{"num_hidden_layers": 13, "num_attention_heads": 3, "intermediate_size": 1536, "vocab_size": 3162, "norm": "rmsnorm", "norm_eps": 1e-06, "positions": "learned+rope", "rope_theta": 500000.0, "parallel_block": false, "init_std_qkv": 0.037, "max_grad_norm": 1.0, "warmup_steps": 200, "schedule": "cos", "doc_mask": true, "train_tokens": 635700000}
Each number is 128 + 32 x the weight over the matrix's rms, rounded and kept within 0 to 255. Layers, rows and columns count from 0. Numbers have three digits each.

# layer 4 attention value, 384x384, rms 0.0778, rows 255, columns 0-127
157144207186173158117189190107119160089090107118146088158113113136155089091030096163138159200114116104131095138112176188123143114130153139044192150166217145160123168044181180095177128141121135093184135114143142095177072098115167128169144124065106123102102118120158138124127169131101144045145078080140126198173147071107072098145091139090119091110135161180090110094146105097126136190140
# layer 4 attention output (transposed), 384x384, rms 0.138, rows 255, columns 0-127
163148099133063059087108122094090132122140108136072180126093136129125144214117128153122161118191169135054171134140091103131095154164100109238084092025148132134139094131125079090100098140091156193138194082120177111108212184193111147113045117199181163152121168185118171159084143082174149196126160137106124194119082156120175122182145134124139207122101156089080122175147147117112063045050
# layer 4 attention query, 384x384, rms 0.0939, rows 256-309, columns 0-127
087071058061118163084177125138161053101095163076103044102152081110122064066148127136162112177137160191067116102101155101032172063137082068137135094159168151092142141135151105120123087023157129161092151182145143129122108112129169069118121115108115140157087166180189140087149144099064171138010135127123111140148131159161140190042135109158143188113125060140102107135126118151129119135167
117110177099104144129106128104113152200141145099124141103127094080152095173113123142148152152091102107184139157151165173177115131135132147130166186152092074139157087182095103120132161120121145128125087116189151134156110103112120137143181094141118155149103134121178131117111165148133061136162138083132121138089114153118130122129084162095152133174156128048141131140106112132091140127174
087160132169092089112141132124123093171128144111128082190089154138141116190111127145203120132170100114170098096142190167167171133123106112118115110140096118136198123096140119132148097071074138109173107125139116128110104078133088130101146119066116136093156128109160099056134114133070149106104132174097110128117080157133060076134142103104150123143114143149130128136144146179148136139160
105118132165126156055134154160167177157154124145156145129120130050138099115115115157124155193118173171088147109091104155116115209127126096125106151116172156061113116115165126152158091164100141103159100172197150060123162130132183126143080149119145109126074147152175134130087166145188114205118196132114120113134112120164146110155073137042144145144167138110085107108126211132152097155189
196160170117105160128132100124175116177147123124176143112139083076114161107125093100122176198053148111119120141148131167122121116105132156130173151161171151130153171104143110175136107171094081169132141100134120185127165154131111143100122105141145142086123120137114118128073204143134079127143156145155127147120122125122102163137104180070108095124148153108115162125118077087104152157130
072141119115137147134157118146098095071131138140157143124140096136127138101127134165207124169112115142166083135122161172066120159152126137125123144140147121112179134151176120127171132140180156124095109149137153126122102055174127116140116071087092102126125111081090080117153165166057146125102138096187076115132042135165172119171184117166181139106147122089156132168120115143093115144063
107049105145140099110193129086128127171132136138108133090111149100124121092120109152090103116086153179154102128113121117081103123105054119132162125153125109163109156118083125145144126113123157159101098148122166124123166130129138167191118180121153138141123129149121102119142135127107123159101182106159163079147159116166078119115210126202081139173130084117096113153124101128158080106123
153142120139124140104145126155110160144126169135088108145112126119108135129126179115150192107150119144117181129105148069107111176183125175189114075114159136138168051145098117161175089100187156105135106113190117112123172171114164165096081158142155144138148197104118065156098108096124133164162110170148153144121084131146123107063115153142111110140123134106131121135074120131174114122155
137099107151116097102161137097126120179129188152106140161103108112089193130128153124149184076087157174164144136105124109168159107094157092170116164104178143110115148111071149146116089070130154118149158199109143088080117132103107117109119082140142165125131066105147148102053161167094132146098107142148132138104111128157116067149128137122149149146133151122181110132153171116159114159135
102127141164128127159077113082145093167125171107170153134152111148157125103150152126124179126158160165119142112100110146110157116114181147119102146128135143062084111106151165151105068114140119145112101196140102096126135157149127144146135139127083125123155122069103108085143083140102180126089132136135111111090096114180113103123088150106078104123135115125141127080145099161126164175068
151106080136124120134095153137158149098122151148149107166158135099112109168166110145126128092162137110069163173146131110110060130093138171168112121139107124147125132157116134115108129154133105157154175159104128092087145106165151094095100150171119162103146151111187159128112131105175165165132167154140142109139190140145104058122080119113135109126102135156078133121166095084137141121118
133114138102138122128149062134118134138145122110094106068093127149127137126123107182169170159171115080180145123182107114119100083068130142135197153119149127206068139168109149112094068125088136128163126122106120130103191115096112123115117113186094165134171135118185127139163123163080117135185139158105124154089139070134165152115135116115163139136114159107111118150115124085096072117131
120141108132095115139162151160099108101144112110134143162195150150104106113105125132131117104143147179081161125123107148172108119131138124130127147118108070100158185160156147134071121167126109145115182118115159151103127146144103111182095054119125115181109154123134093137096145113153098108106104119104125168112135140157172099124112115131133058172148119146121163147179060114146103138147
141150074139105188091077098100137154172097145137152118143155098155189112158171102119128163133132113106126162142107125141166138146084191127076146139120150123138109132110127121132142161083091132168134082156166130176127157070089129118156075158155139121108141108115116120172187120165149136151136129149141141111152117176134123096122133106122101160098134142134102114108108083089121101127157
119069131091137169078129145110104154125119142111125122152145148123125144086124099119100099127148140098156118106128116099142176144123133105111145102147137134102191190101127143153085140124127174149132119159114173121124129133172136098100178158107095129159154128166143123158110124143108083161117156174149162163156183131108113142128127075087091126142119163096178128163132135164128094128118
166129096122143148149173126132106136167069122129130077162154192090112158134124116172145118162105132166050097163145099122182137143107115110107110133147078170161147127101157121140095152122143151093126120143101133108147144093177157112159159103131069074141077184129190072147116085115146100123128120140109132142134088158096088165107132143182159149172162117136111117129127122172114111109116
104061098153100131075133117137149101136097123178166095145124129146177139144139163159165145113152149108146154143110099147110113154113138112097158170170104111103125126107132120146099129169109126146137124125167137169139145152155124146105093161120134085174156123117101142055173150149121113072192165140159143131127127123156108127112085114168098163143081142110155120128102104139138158147116
150112097143142134123158110126171112173036150128132130115123150114140113138133108144140170132169180133108107111119104123090166134162158138180081089118109182142118124146159162149119126109077132147095071108115130138176127112174168110132113131177151163179111156135114151188155142118123122128062171120126137152122108141084124109113130098103125127114090112135143067171105087141116158163142
146174110116155117120098065118101161156131112171134157188112140136112132107117080116110131142057105163090090125117126085140123086129099086103109132098143102069131195132102110090205096164140156161141100107111186116122107115090115168150118164144107097155124118127118139130108145109150141168150157087169136135114119111119072109155138161090179156116135169086130150131137109108103072134131
117132133143152114116184160121144169175155095120127097138138155096156166130125182150134095128112047109123069132154149127158068118102120105087133152111128120086093117094130095128112147120143135126075149115095125058140091106107100112068143140066109098137130125119125166127110143155133139129134165121075115115085128095147181166143163113114070134162131116154160077145188089094122134142120
072105129065112103162125159111101161123106139128109120114124073150123108152120136125132121085137095170122100137097119099172144168146075123142098100145164107086109126130112129138144137132131114112102143136085091086155123088153148118154102154149113183091177090103122127135116084166112128137093116141082135120138133152168076139104158116063147094138147128169064135114085159070152150144125
158094087091171106155169141115113137155096131109132145131138126169162113120101140138122140126092126112125118140108162101120122095115110161080147164137156106158136145129145134178137162078091130109123138132083170115106138095116132119104171124127159109120153117117116157174122091115109107156115141201099131185145110108128169148188155123083141110097143162095117109126135109147127148201133
075138163148153172170178107109124138109191118141115126125116102116137139110133142176129123137167157144144134118145140063181139103136118126104066100201113122101127141114119166085124130159103095139102130140120189113103134111111137142108084120096128083118136135144141133174141131093139116089069087148163147138134162138169151129125144079088112136100126153114145133126113172123138123154158
166127166132088125106116148099106140122151128080164112140127071080146171134184110090151145101099088141161105146158114084151122088104162134147109165141110088144117096117121136148098143176128147136091133143132148122094157137134135123187107113141065181170132113149131111090135158139115135137141099089144100077165148115121109064139152147126118174160126122125077140162131096117070108169123
124106137125163114150098071146124128118094118103143124151128142109131132072140178147158106107136170129077142148103157103118157105130125116084122137134164123061183147081145126154127119133202125137107117121153126150169112078145098084127099136111142101135115096155149127191160115145106107105151172108117139124074176149089041144163126137148110103136093114140093163131085168166136070147130
109089123132115092140199145147159152127155165135167076173101119153105107110154119168155130117103127172149111109141095166093130140131112154160134130131138134114147142106113122096122138126087116129139129146095151087142101146129130130152115101125109154129154143095103136142131132137084134117127120158128089121136150087080181107133133153187142171167133129135090153110119068149100105091120
151084144126094150084149116094094078136106094146208076081083140121124084194107164154141166149140146115160139154174082136151096136094111126100114102096141122105141152168144099112140134129138112104117139090090104090091093087142131133096129092118116164162106132099141074108159070126150138093131100136128075140126205067156115102116139095105157145143145133137094120117144192116094145112113
099090129090124143126168133125129115107153082111095138121142167147151123058141126136120096134129167143110152149116122157109125120128146134125122119185146144110146170151141124155126148090155128136144110171107112126122195144110133141147131105115112170141160114103100159081107104139117156129175148144119119139150133127089132159115150160109113106139126116145092138075116139164120162099126
101135063175142121151091056127149088095141107133087084156126157172177121127120140115122071128103128172140125151104126131131029030111164143105182095165096113214077088146102093124182116126139109137124113100145098082080038152107146180132122153116115070121153118098143143116106123140156124125148118106127110122134147055135151156071112118133139163064155093093111150084120139112094132137131
159135115103091140123123138122099149147108130104151086119153114154119095093110107162145135181103101114094103143083146095139142100144136107113065123099179077153150139087150089143079123106132169146131154092134145124129088109147136095132139099093072141119155157141088142120088152128154148116130149156091093063161151121108168124143184125137122087137135111163138117156095109092076153135164
141111092121160164159092112138139124162092180155118170102155164169105149051124129099147110131089180150146119152122137106166144142120108104127181101140132110118170145118135130146129150113138128140132090134158097123167116154126112096202106127122134089142151138150136107088106129140126098128127111199061132131169099113194149167145145083138162107107130095089132105107139130080135165155130
129097139161113073177150126146160129150093082123121123103118149115138146089159114126110128120106036111118139143165110128131123118101148147137097106146128095142156121130117120147111107129168115137096102126143134113146159083104173149149174109160111155141114138136156093175117167096152161115195127108097071193072094127150181133146133170148103199148144182144138117138149109086163151181153
163124089108097099093081078064094152127113141136131103099083136095130115111134131184138100148146110130133133125169158146156103098140069126089122154090134105125157104116164150110072060090144106132138142098149152153133126119098171086126159115129140150118090162064121085149152148114082081144164111082137104178147097124106149131141162132093096167095138135151138144096145078157140059108078
125075140105214133125108070141033113126152093122075150149142077141129121108195137098102155132077162103087110139112101090125180166142112116060114095158107159128168054156132135163142153102104131133129068134144113102154070094111151103114142159181148139126120110129114141122124121146099114121126124107130139121112105174114121087116143155064130143111128042110147116109071076162122109082162
106125128165074160051173070097102061125131100136117146158107143158163096135120082099191113159156151104174121099109097104115152147134060140128089155103141126116096149137097099187095126125129158110076132118156175099142098147104170152130113164137141096174132119149138133110129113149088109140120125134128151091105068163135125129099110099124128147160122105146044116176170133100108133127136
140107134149092145135093159154129161120126148115147098110114094106123160146104081089105104102125121171165126137095135157105129103132120164126164149181135120116119121118147138127156075143140130143151168094076132154100110102174086116114131087115162128147146121104151108126140130083139088110135094141065090140129102160135117128117117125097130118138106124107146117173141137143131112109157
134129164086111136119122137151109174122120150114135062130122150125106128111080138153092123138095162163109155119103112101145093125164103119185147134106094078124159068135141086163173131111069096098154174157075115123165162069127112183110166120067150151080142211150126128122157171142075167121167087065076180111102121092142095151180116154143111108128117163090152109120111131115155144149121
083131134098132141155125113110170179135120126158177156076146148080151147107089142127124156113129104137134132169168112128154101095105119155133081179140153177139114099093177145121048140159094147122153120101121101089157128173112122139112127150137127107131140142133082108161126164114172144139094111131105134102115148113154129143128162167070087138163135091112122095084140105164125116112175
152180114112128156110118170146145096173144118140171137125187119084142066100125129149100100112121076156135158148092082162108135160115125108036120117119113168104125104116128109153148120143098169083126127130179152151114137108118147109050166143137179091152130110142144104089094147093130146165149152123086132169108158152059126116103147167136101148161124136133155147094128145128096147149108
140151117139157111091127162152090123190109093152128152147101136121113115087120171145137163100118084145149131119104146111158194135153087175111143107140134083120068095132151083133110130120064107088103123103125068067096178183117179071119128175072137139112141150170092137110164121130157156125150099124146136150095125117073133119124132085149128157109073128124140151120145189058107096141124
111102116078105068149117090112129130138072143138149126150175107062168107076134135160180067128089089125116157128120168136087125108125139169108144100128138129101143105136100112119067114130142124131127178110094159112079155075197168139170134122127156071132100031162120097098074184157137091148106162132089092103157161099194135113144105104162168137128129087169096142163069109146153121066154
108105072133147171145128138149129119083101109140152057171154125179083142108114102074142121134095132148102142113088079152124168092157090111150079125142117098149090157076112156120129119143091121132151119187087157093145153101109164181098119097111133159140127138151129095146175152086057110117101125107065113122114145087096108080113132154124155111113120091161129114196122113187164138109109
153114117130115153103118135118121139167152127108137164144125087140111118126114112164100145162177160136116150096092105154090097076140073135094109116122166144122168121127110168096122130145109170130184148123161125183141129130146168066070102162145130134108104107113105158132123211152129076126132134092144120133100124160172162161119126156111102143127160143143143149081157147135101177065098
092172143081081160158110132112094098139167141167151115070083143147159107109150147085126122133123178184129118103120131155109116147125136127115126106137104142136163101124163182132188110160093081150138127119142190145129121117105119087151074185128109172153118120176089142117105128111134100155154111130117119129080110151119119203132138114149126197118129121120128111122146145128162127169132
118097105123124174090104156159139204159173142114108165080111168131136160132109127142141106104187177125108142133135151151137107109141156101116105116104140172107104077114133175134153130129138169117084164138079172129127120141173149091137079090096127062105114111141101121132070099146107153120166137123154096085130133149110108106159117135120073145200134057144146148070116103145154128139090
122134113137113076100144117116113096090168128125124115123130110159146125090080118176123154132145097109141161102150065130107119156135114121178128105128081094108138116152170186107087145151111160103123107134101074168140079130183071167146164142185106116154180124113147158141150163109092094116122179155147125152148134126108112151147122136149164118167129116114112152205109125113135183130116
088123169129158117075117148103141159140157120164145197173151083122137172110108095091103142148168144140149160076107100105143174080157126131187099106114176131088130141171088144115129098150121136157080044102091137107117090149165160098189193115185142133055107140119148114137139065172128157157226134133092138077138168104123088197160097109158132122087156112109140125140121124149142171091123
070084130142103162135121121130092104117122098148145118161148117131140102101128110112107146127128169083090140094098163175091118155136060113114130115147121159131148103149110123134123081130118135104078078159103166108135127080085110149112117116117122156139098118125150103114115120130087099151152173120097117141143158112122090169208104102082152123185145124139149109101187122189118145117104
154121110102139144128131145113124140158080154128122133145075176146134134106113147140107183061134160168138182146164097151113152190085128188146111139136159126178139140101099057112113093190089128124123145133116135115130104217150073107117189104112113132096161149118133074108125124123102093142123131147076136139157125093091148155124214099085100143068145062116147085127110118127172111129111
164150151113072087117104114127115119144118185128139123095120146118105150106116164122155111141105165172134125092154087106142130076117121105120108192121165135129134133135096108140100154142163172087108104133118129111110125117111150147138159111151114119192099207109141157123165108099165112137089088155102143123125195144114212140159085120197136183083103121080105141078091164122124132122114
111135137129173050205096135044105117127143105110173098132231147139098100065086168139151133093087077142113118123129143111135077099080061100161131096190092163166111132127150083119163160118087132169142187170145129141158134176089142166162079130149143102107152175124102131115152124163045152113110148129191107122098131129100128153110128137126103135143189111141148148136086130109088135088104
163104093187104174125080084134123081143143146128119140105184094086130177143174101136198119109134147088101121114103108117167165163117091161115094079155121142134153165131062131047114108136149121109180170126124133129130155147137137151141114116103135132116149097142106124093141123109140158058123132153103141165137117089139177116110080160114110130203118137123094064127152132126156159129120
165145155152180180060137081189091167129115149142139169143133134117096113126182186162099127160154136112128098157144162166118138091110110160083167169140079121130121111139159132095134145116164121141144075113112141085090102145154147111112129137139175128137166111122123107093132099102144130135099122120172130161211121047131090163165102128117095140108111117191097130172100130139134167179139
186129122081177191157105092096154087138112090169083158105118123195128129157167108087116113095135130172114187118093147156129121135120136125134059136144129147117175134118147178133129102078138199112137163129151179087151150160135126127156096193091157184150143113067077135155135147134118049112159082082100125112109141073110166139156130145106102139129101114141138091162143150144156098185120
# layer 4 attention key, 384x384, rms 0.0954, rows 256-308, columns 0-127
134158086139117081141132090143129130102091167156122151138189133102080107127097087152120136140148112081112151104145155139107121139151169108174067110103131112146117120129152103130174121118146114111111110091098086133114114084129107134115145170123089136120114137121093116127142120091133165094096119120122110152145122148126137119142126060193136088160125136145107116135080102180162150124164
136097139154179149132182167135146085186117078083148139169182152105112161120143117139067176138152163146151104114102153144171133167132120120131117161124104147140134168055088152147093128117163118131135113163139171134154153135119129132090160127128166100140105117126068154147157086152123105112158109165131141107145150148136173118140100161186075127133152122146160071121147143086128141164070
173131105106125110131150108121161081144130135114114155101172102134130124056162130178146120158241115136140090131165143140148091102135180124085134145130142152130112162142112132142129132109149118175111053171168141130106085119158135118143049085134106126095112141091124133133170157113153145152160138117112096170138166167148118141090111118116110127158070159172147129143124117152179139138123
121156126101140116087117142121117099141113126095130105164132129206178154183132104150121121126162131169109113164148114121181093133108082133214144120160129083159184097117112137105118121117093170112126109137092155119092176213146125130107089099094178101118116072120121105114092145183091125109125128139146176125193120168091113157122122133079113115136108162168159149111117125163160142103113
129136107108136126119093091128123179109134168106093118086065123124125086094130142156121128093170090163116123128091125070134092162128184104134158122167156135151105149113105154127100110128138105132078121134129114113142052098114072080151185134168097129088119170117148104101153121058109126131130143122121105134133128098114167108119136136160109183093089121118133138134098167100116115102121
195134091145145074190128085105151128141146137146190085137128124115065116133131158054133153132071109099092184132155169077106110113163101154149146146119043118144082132051163129162099092114117135153184141147118101177108115171107108125143173148163110116109121122194121064143158115083136124172125103180105121110162132173138109114147156127094074146104140117168128132131136168145168130110164
121151135144135099156128139120155139094127088132122139211180141123118132121163118072117101140089113102136100122171123123112158142148162104104096149156136163085141160126126094159137132104143073147151111082138160116115126133091157123096137115136111131162087139160123072113070132121155153117113072099118111113136111098104116153114081126150106186164157093131102082135074153144092153150109
150123071177081128037119116150128116141105067135055127140119124151172143155107115113114130059131185078131109090161137107146128137110102072142167146152118158107154103119143145152105166173127157114136088166115164080167153154133110108115172129117155110149105069160146174127152105153151100147181085179064138106125148180137117163165133143047128097149064151137114135113115121122124139106068
141143130085077154099120180094112188105118102108112096153102206085141135081172136162146109174069083153103171125118147138134159157144152183152101098139205132103128179157119138066120127143117140111157121124156130143137108100132081117152107153108113147099121141131095145137148130163136112143157138106151134119092130124105088150149118123119130112118097104135133148117126138123090081142162
094079097161132158110148149151149140149119118143148095116087125146165137124086114186139139064168138092166104142101123082096115184133151111192156140123179094129130118161119105129148165093114180132122113098153121108148113168136127157178194116142130160115115088169119125100097093138158146131145106153129160132159094124132089142139184168122129093124104142062151150144099151106184142105080
087132117161105107102137144126124069098123150109165121121144142107134136122103138147147114114108103115176041123109124090152112103111116069085121114127120106131098123091127110121132094167103166135133150162135175118115154151081159137097108095091160145134092112152080159097095118132105116099120104118126124125071173110108125130111164079138069122159116078151116145138129127122117144119133
088135108102153110139123091143112107111098109177138134122123144104159123134136108102124078169127121155099164127131183133145102103140162141126101077102133098097183106116221134099145146137163084115134126122097142098124136123176136087132134085105126138112114109084076159108138169103161172151134156110108085157183127153117115169143097122119083122141142126113149126104111134129110183129165
130145109137117114104127131124123093113104152109150095135108128149138094092139108158106092113132081094157171074180174131104094110153122084104159102113109125118117080133162123103114152113141096126117119085159131143140104126129194131119100166127109118091174141119120117132176171112119181108115149164103103163118115126152164133142102096134164134127107127131140139091087204104150085091139
167113132079120132155117075148148148135149113117114123112119133086173107141141113131132108129215146124140141042126116114131148150165112182101120065113115147130103160095138095155163150142115105112180150097117171087126071119138128145096107114137123171127132164122127161136152110105141124187149120089094133147124105148091142130088150122107155098157159127114177114096138132168179144123103
163126162131093130083136121135148140178088106132145157065118096185178196128147109125140077097099137178161139168127170122161098166111153114170136112059150088130158091142164134081153127135127137155148113139159117092142136184161120116101113081148108121163102119078115114074110176133132115140169145061122155145118139080133127130119077138159120186107091122181127155080037113128133199135121
111109142070118149060092133156127088070116125058173152106108084150149080114132114089129145081175096112132122106156110164113140192127093137110126116189134135135150070156122135164119106148139156128147134129125128175121150104117123123088146138125150046066136138102153121179141150136107122129109132106091139179131127083129098143148105161122049108124100145119118152053167144163118168186116
098091111142112136133135127129104150150157107091090128074126112099081160173161131080093098120140154142158159120145127145173160110109115205171134127147099169118142142161143124083120134131067103082132083146140078131114111127160095120153153125155143118161077135175099066156117105098131143147130096163123117138136071125154161164085142114109156134104126151148131154074154107103112145095115
134145115118114089163097102088174156122132135091131134110092105134181142089089139121095078114125100161118156137133167096122114089129107149134152107081154119130155093103138099093155087091110168126104155153125172089141183107060141137159089155171145078158152152146100150106114131076125112090152132136135132096132161130120206098141156083114140127134084118127102101129132147129127157136106
113117140110103135134146101137072137103146134111124138155121131109135130113102157094078119195115178136080169182137117141129165113133140116098105096119101145051111129144112109090103158129100127125069137061131121123115092142161143167138104112087104148118105149104153154122188150135092109118157127120099117101093145178109174127123142129119140117082138141115090126150112181113154145102146
101107182135095089128082154142202097125123117111104157117126139135107131193121067127138130086126167144111124130167105126113190139165073126115134088146094152108143095164171140063145166148132095141087115153133088110126174118184102146163170153161101175122135130109144114052117115094135093133150070180130123134137136132144151131106132128120151148153122119085105120114126146113153120111122
176149124144156083116166124122139094128106140129159180136121179177177097101143086122145169202150124153116149088101133139110149085126152137138109154127138109148166124122110063105151132158123130183111086120124182122115078085097148139136124123140132176050122164097110169106124154140109109099126120154165162130156127139148149170140077183118120102125145103135147144161107112194103129120064
104144136122140128129108099152149206146144103123139150137147065117142118131126114142087128086117090120163116119168081150089124141127104142118131125143120172118116152132088087135187095111171115148170138160064111102156142073142108085104080175061144081114110128127141082163134166143144110174178069070111136080177137151143072155129123108115102108121107113140119114114083118131153094134140
128137136113149074102132143159062115147134141132113128133140134153114148143118152094106079127157163138124174090122121176138127121089109150088142070100164088136141114097108092169088096120175130127171121134193085110154158154192149082145179110122095118113170112134131133080147135171150143093184164101075150087156135118104146077178125132125156170167115108121129099164125164137119124159108
100093081114109133097119148114082147158139125093093129167124159091104153170150086136112127126140165154124120121143123141141135172150142127125113109128107159118141086155119133152133107114143115112169115154097161118159129164133140159081146110125150156120154128151142201109103120097131079143165130118101082156160118135145136114089166139106162110153121107109137154152112119153124134171161
157158161150086127158115118124124156127111124178121119118130128114116108157138146152110126097098127151079129090185143183116121135126101119152160078146089110110082126101111073102136127137077132129103148122107115124139124167118140128170110082133137138086103183120105177113129070150131145109146144124071129174124091149146115102153100103059087157109142130117154119107086067131158159090161
153131104122144103087049102133083127155097124111160121142142150107104124105142069160107172086092146158123138134091150135147119120155111108165100093091154151162115118111087131067128116182087121121152098158174123147087116072166167098106156141122093124127104097152168117142097168104163145150133162159154144157163110159154117092130125132158134122135107149158135150168087132119088144100138
150200081153099093117120140088159141151148122110116112112144098105138167126156086152138115141138126162112147127113128133113147136065119140134175189117117132105168094093129148138146175114070121125141114121117122168116106107120108157069099116115119103185081168106113162111115196160146130161093131107182157126129099146115150138154124083121154153113142101114117129105085054121141085160158
126106156183093137129118075122158095152124122060107141094128121107150132130118115177077170095152140118103131070129129131169177133117153186133099152091154149136185137125119123158045100103200119129109159119084166117110100108127126123113145141122123149145076098094129134171132157134130080113135080118178143141143114137132139099125079125174131155114085118130110144148112134155128123145149
115090132124161123129173114119093099189172108149147133104148123121177150134136159143073133141163135112061138137090172102154199162170141165141138173142182139140141096148134144162101127133138157142099156168085123171175142146150117121104175116135137164164110144115103088091153124144100133125138153127114150109145123140154129121152094114147111177157137074132123139058183123145160082090115
161126155147087097142075168095172149127106147139130157136093131123151130162176155097096114089103140186134118119136130135124175098133148077149100092123144166092140109117135070151129112097119139083128086156106137159156154117139162127058112182094105074197097084160139157147112099150099128177103144127102143102215148102132057104164133121073138141145130094063122079150087122190174109076076
088120132088130094147146167115140114155087129151155120097093119115127127143123146130086140093104094120131103102156114104055140093112116132142097136115102154133104139144090123114159123153116128094145145141124099130130116083069131094114101197130135099140134063115157094130140114161100135104146155070167109096105155189107096032142113116143134150115139175130161136145063146154089110116146
149190188127133095116089101078118126097131105163147093203159133160075093167139141089149122148099146112113132119092162085113120140181125140080158095115139161177067109142070131130151139098093156065167178123125118150082108168136100121109075113110104147092148119150109147120157213159143095098154062175157118136190106159131103081107117130148164071159158106083069139084158140115171185108087
122156114155133125131136143190126084066170109101106141126130072157132166145133094148106132142110068141137084149145095138182120123132146152151131094175118125098123118146080132156140152141134078142153148186143117071098134149122067162144135098074140119104091123123178101135147117133143137115104157165148116150154094112109083152132122145115144116135147119124123138127044164138161143130179
150156104148135104177149166155113132193122141143155088112149130108200089082105138129125124143135132141142119130143148120157175089127153149090128146147101142103125208194115120082129161142122142081122181150161100147093128116147156143148174145083074109123134160158200135122108155141139148117085117118134133081112138132137123110118180095155111127136115202101087140180114128187146123119098
169078100113115150179136128145157153140171097117110131173161111137116121115127144139074114147135110131106114150159169127147114109108170132126126119129117109077157075125155176136120168134092131160109079190100097115203150152150110108116207169156112148160116175158079120079144129134168141097143141108128162103126134134085171103126129136130132115137088174110182123130115161121135035166061
130154124134156205141145097177114097120133112170096172154133115115110139151114160140125135110158105104128152126125106126134108151134178138143117074180119102057098127132129136140173152107140108132160143140099142135124118119153108125091084132106149078067077151113098100133124123124150147134094120123137155161088103143160161159175150093066142136137106157154060128124111171105184103119100
150133102105102145137137115127139131128092133104136117095129123117174136127154125142159144122130145145126083125118104094145115095151179111130127129120091167104129125083116099129106124072108147087113116101145155120087130138145122105121157155149095125131139160098103125129109108088145116182129147146090127122189128144134158169139100108073095106108154098125102096167084120144144124196160
143104153176094124121109125133105089169104111150144112132128104116082115146133067143115138137140123150130136083178094194138151116074141077112188107129136144138120152137116118156112081107173214110091130100090153122130143135144178139095151099138129170080053148157125128163103124147120095142167154101141122120133132111098121105171153124149104143067156137099132142151092149114091109169139
146167132146125144128187071137119139109110101119067133133114173139091116112171080133149161113180186151127154160155107111180121099109138120159122170108122122145101155135150152127119127137133129137127116108116127124115101171130155168187150100126108109095139124114115143148157110154149128144157139196130100097116109077145167122074150143109168139102106155087145136137135083137131107072114
116066140132178145129161142141147137125113139156145094115132168099144129143136103099129130091118108100090173151137167143121143112089086104121108117081137178090133138120148119142136153129162142141152071119110084053150141114121120149113130110143107025120128139137134122130141131139057115125142167100090128102098087171142161107186119104088106145126133136148092140125096105192141095196115
129158125190183113108138087155166102120154109161113126144098128144137153123124135130129175134071154139139102116106145148186127193106138149127135103125108090117144123109100134106141103121105116125141128121110138103179114109145130112113169159114125151119161180106105118117183116165113125100131075152117169165125142153110149111126150156106125102110143163131197133166173092124091126116075
154049142145104109117150155141147150117102096138097134087178125123118108129136131127091097119140132149132136147100142126157075155115129121100107156144165076172200148148093177104094124176139109130134134110163170106162104128138184064087089082122133099119136132115115110157110122196127096126088091141171150099159107138139168160143145146130106110144112130089153116113151086132095177114078
148080153147102151146155153134175118100148182098167108114141164149129166171143111156163155098122122122189142142186158099127135148171154156105108153114151163120121163191155136113126092124113110136139138147203122103142125115102098142125168124156136117118132126145110120143107137144174123143082070188086121063120131138149175120138120136144127096124095161133130094191091127096145131136163
189113111136113115094158099163140135120134123164141131155178133098116130131098083124117136148146103118134134143197136145120135134106142132107098154125154115126141102149164114170132112128135092129120122106115112116101144133157106129156162107181099075144095090133180173107176094094115143142145083089120174142149187125113143160087109165114103108122159127147117145132127084149123126122134
163149156118139104177171141139101151140127103152115154132123124152165112146123136115101174135090096139125104090180188108099125159130111126129130104137092153116138110130124137139137148154131147131146137112162175098120104155128162147102137105105133132149096156136125155165138118120134098110129107192130135113180126123102169168146076100141196079132101166071148105182097113146176135124136
125090146102104181106110112159162126133119135162149121151144112138151150143131133097136157126111169137114161174124175118141092143128126170124128144065122126081096150156105093090089091130135104111120127130150126137073151126108134099133098157114089096122050081106136153133170111095155126106156176107125123132167153111158118179171137097138137143110103152101147110104117188133122099107132
139105122120156084144138133146089134151089150148161129134120119164088137120123135088110098169120122105143106189151122109096125151115124115081136099075127117154074113150145116075151150119131126076138133105136103117112112167140096127129150095172169132159099170095120138131059117167145122137098117053132149170101150129129118084160169149097103133153136153149125139122170130137157116126111
099081120083118137133155119122178148101198161125150142153171099173130120135152146068130139112108126137157154120145121121127129169164206163131142087078126094111169118099148113108124145126157147149141109148146135148151161118099132104135148146126099145113159157124124152165129147104147189141143118164129143101112121149132113086074084164102114110124106134184168178164117122106103070155127
118168125134097167155129163141158125146094103117134116149134143124122085131147105130167116066133117102125127121095079108125113134129114177102134108113075167126104084143135132146076151088077136146108118099134137123150123139153136115149113179145099123126106122135161120144119167143121166166113125167177106099124102184144118108107114160132110095106138135113183133112121128152126144131082
142130132144161120173104171102087114100134126095156115148135106116135147135209136115121156100099119113102139106150103117116170123211135158093142114133118152117120126112151158170074131159103102091081100140149101103132144121140140140103141092083090095171087142112101115133096089085123118092119128065104170114110149136117157112126156159116096106151126133143124109161128124129156111096125
153191131159043092155120157148179116120132146177102164116119156128153122108121111085176158101099129108115147145149087082117164120175101132060106163086216191135155101085139086110112090150099107119131126149124093117101122144134139149095185073098112163114092121167147085142124104111148131110114126109118094117156097096142166068120141131107139167080101140091150107108131170143103108120196
089153143070092146130132059083136149085147108105155085099113100097141111108135103077097140135140118121140160127101127140085075118085134118105073098169118155126143145125099120140098204151116118161106154145160099120144087106128105073073128105095119182149162136094146166128128094156152155107131107102125110146164161104127119106082190138165128098101123166118086144140141109138098141138098
045117121152144094137098097088153110133148105131125115084141100123154153121073089133150148103110069131155152106125140153136157131096139127097111100093129156144139170128112120115147153187109068127107145161121096139128133156060134133140123075059094142137132132140135124147156163066116127145109147123185168116091161149122106146114091125119135137150132195146133128125134064141122106088142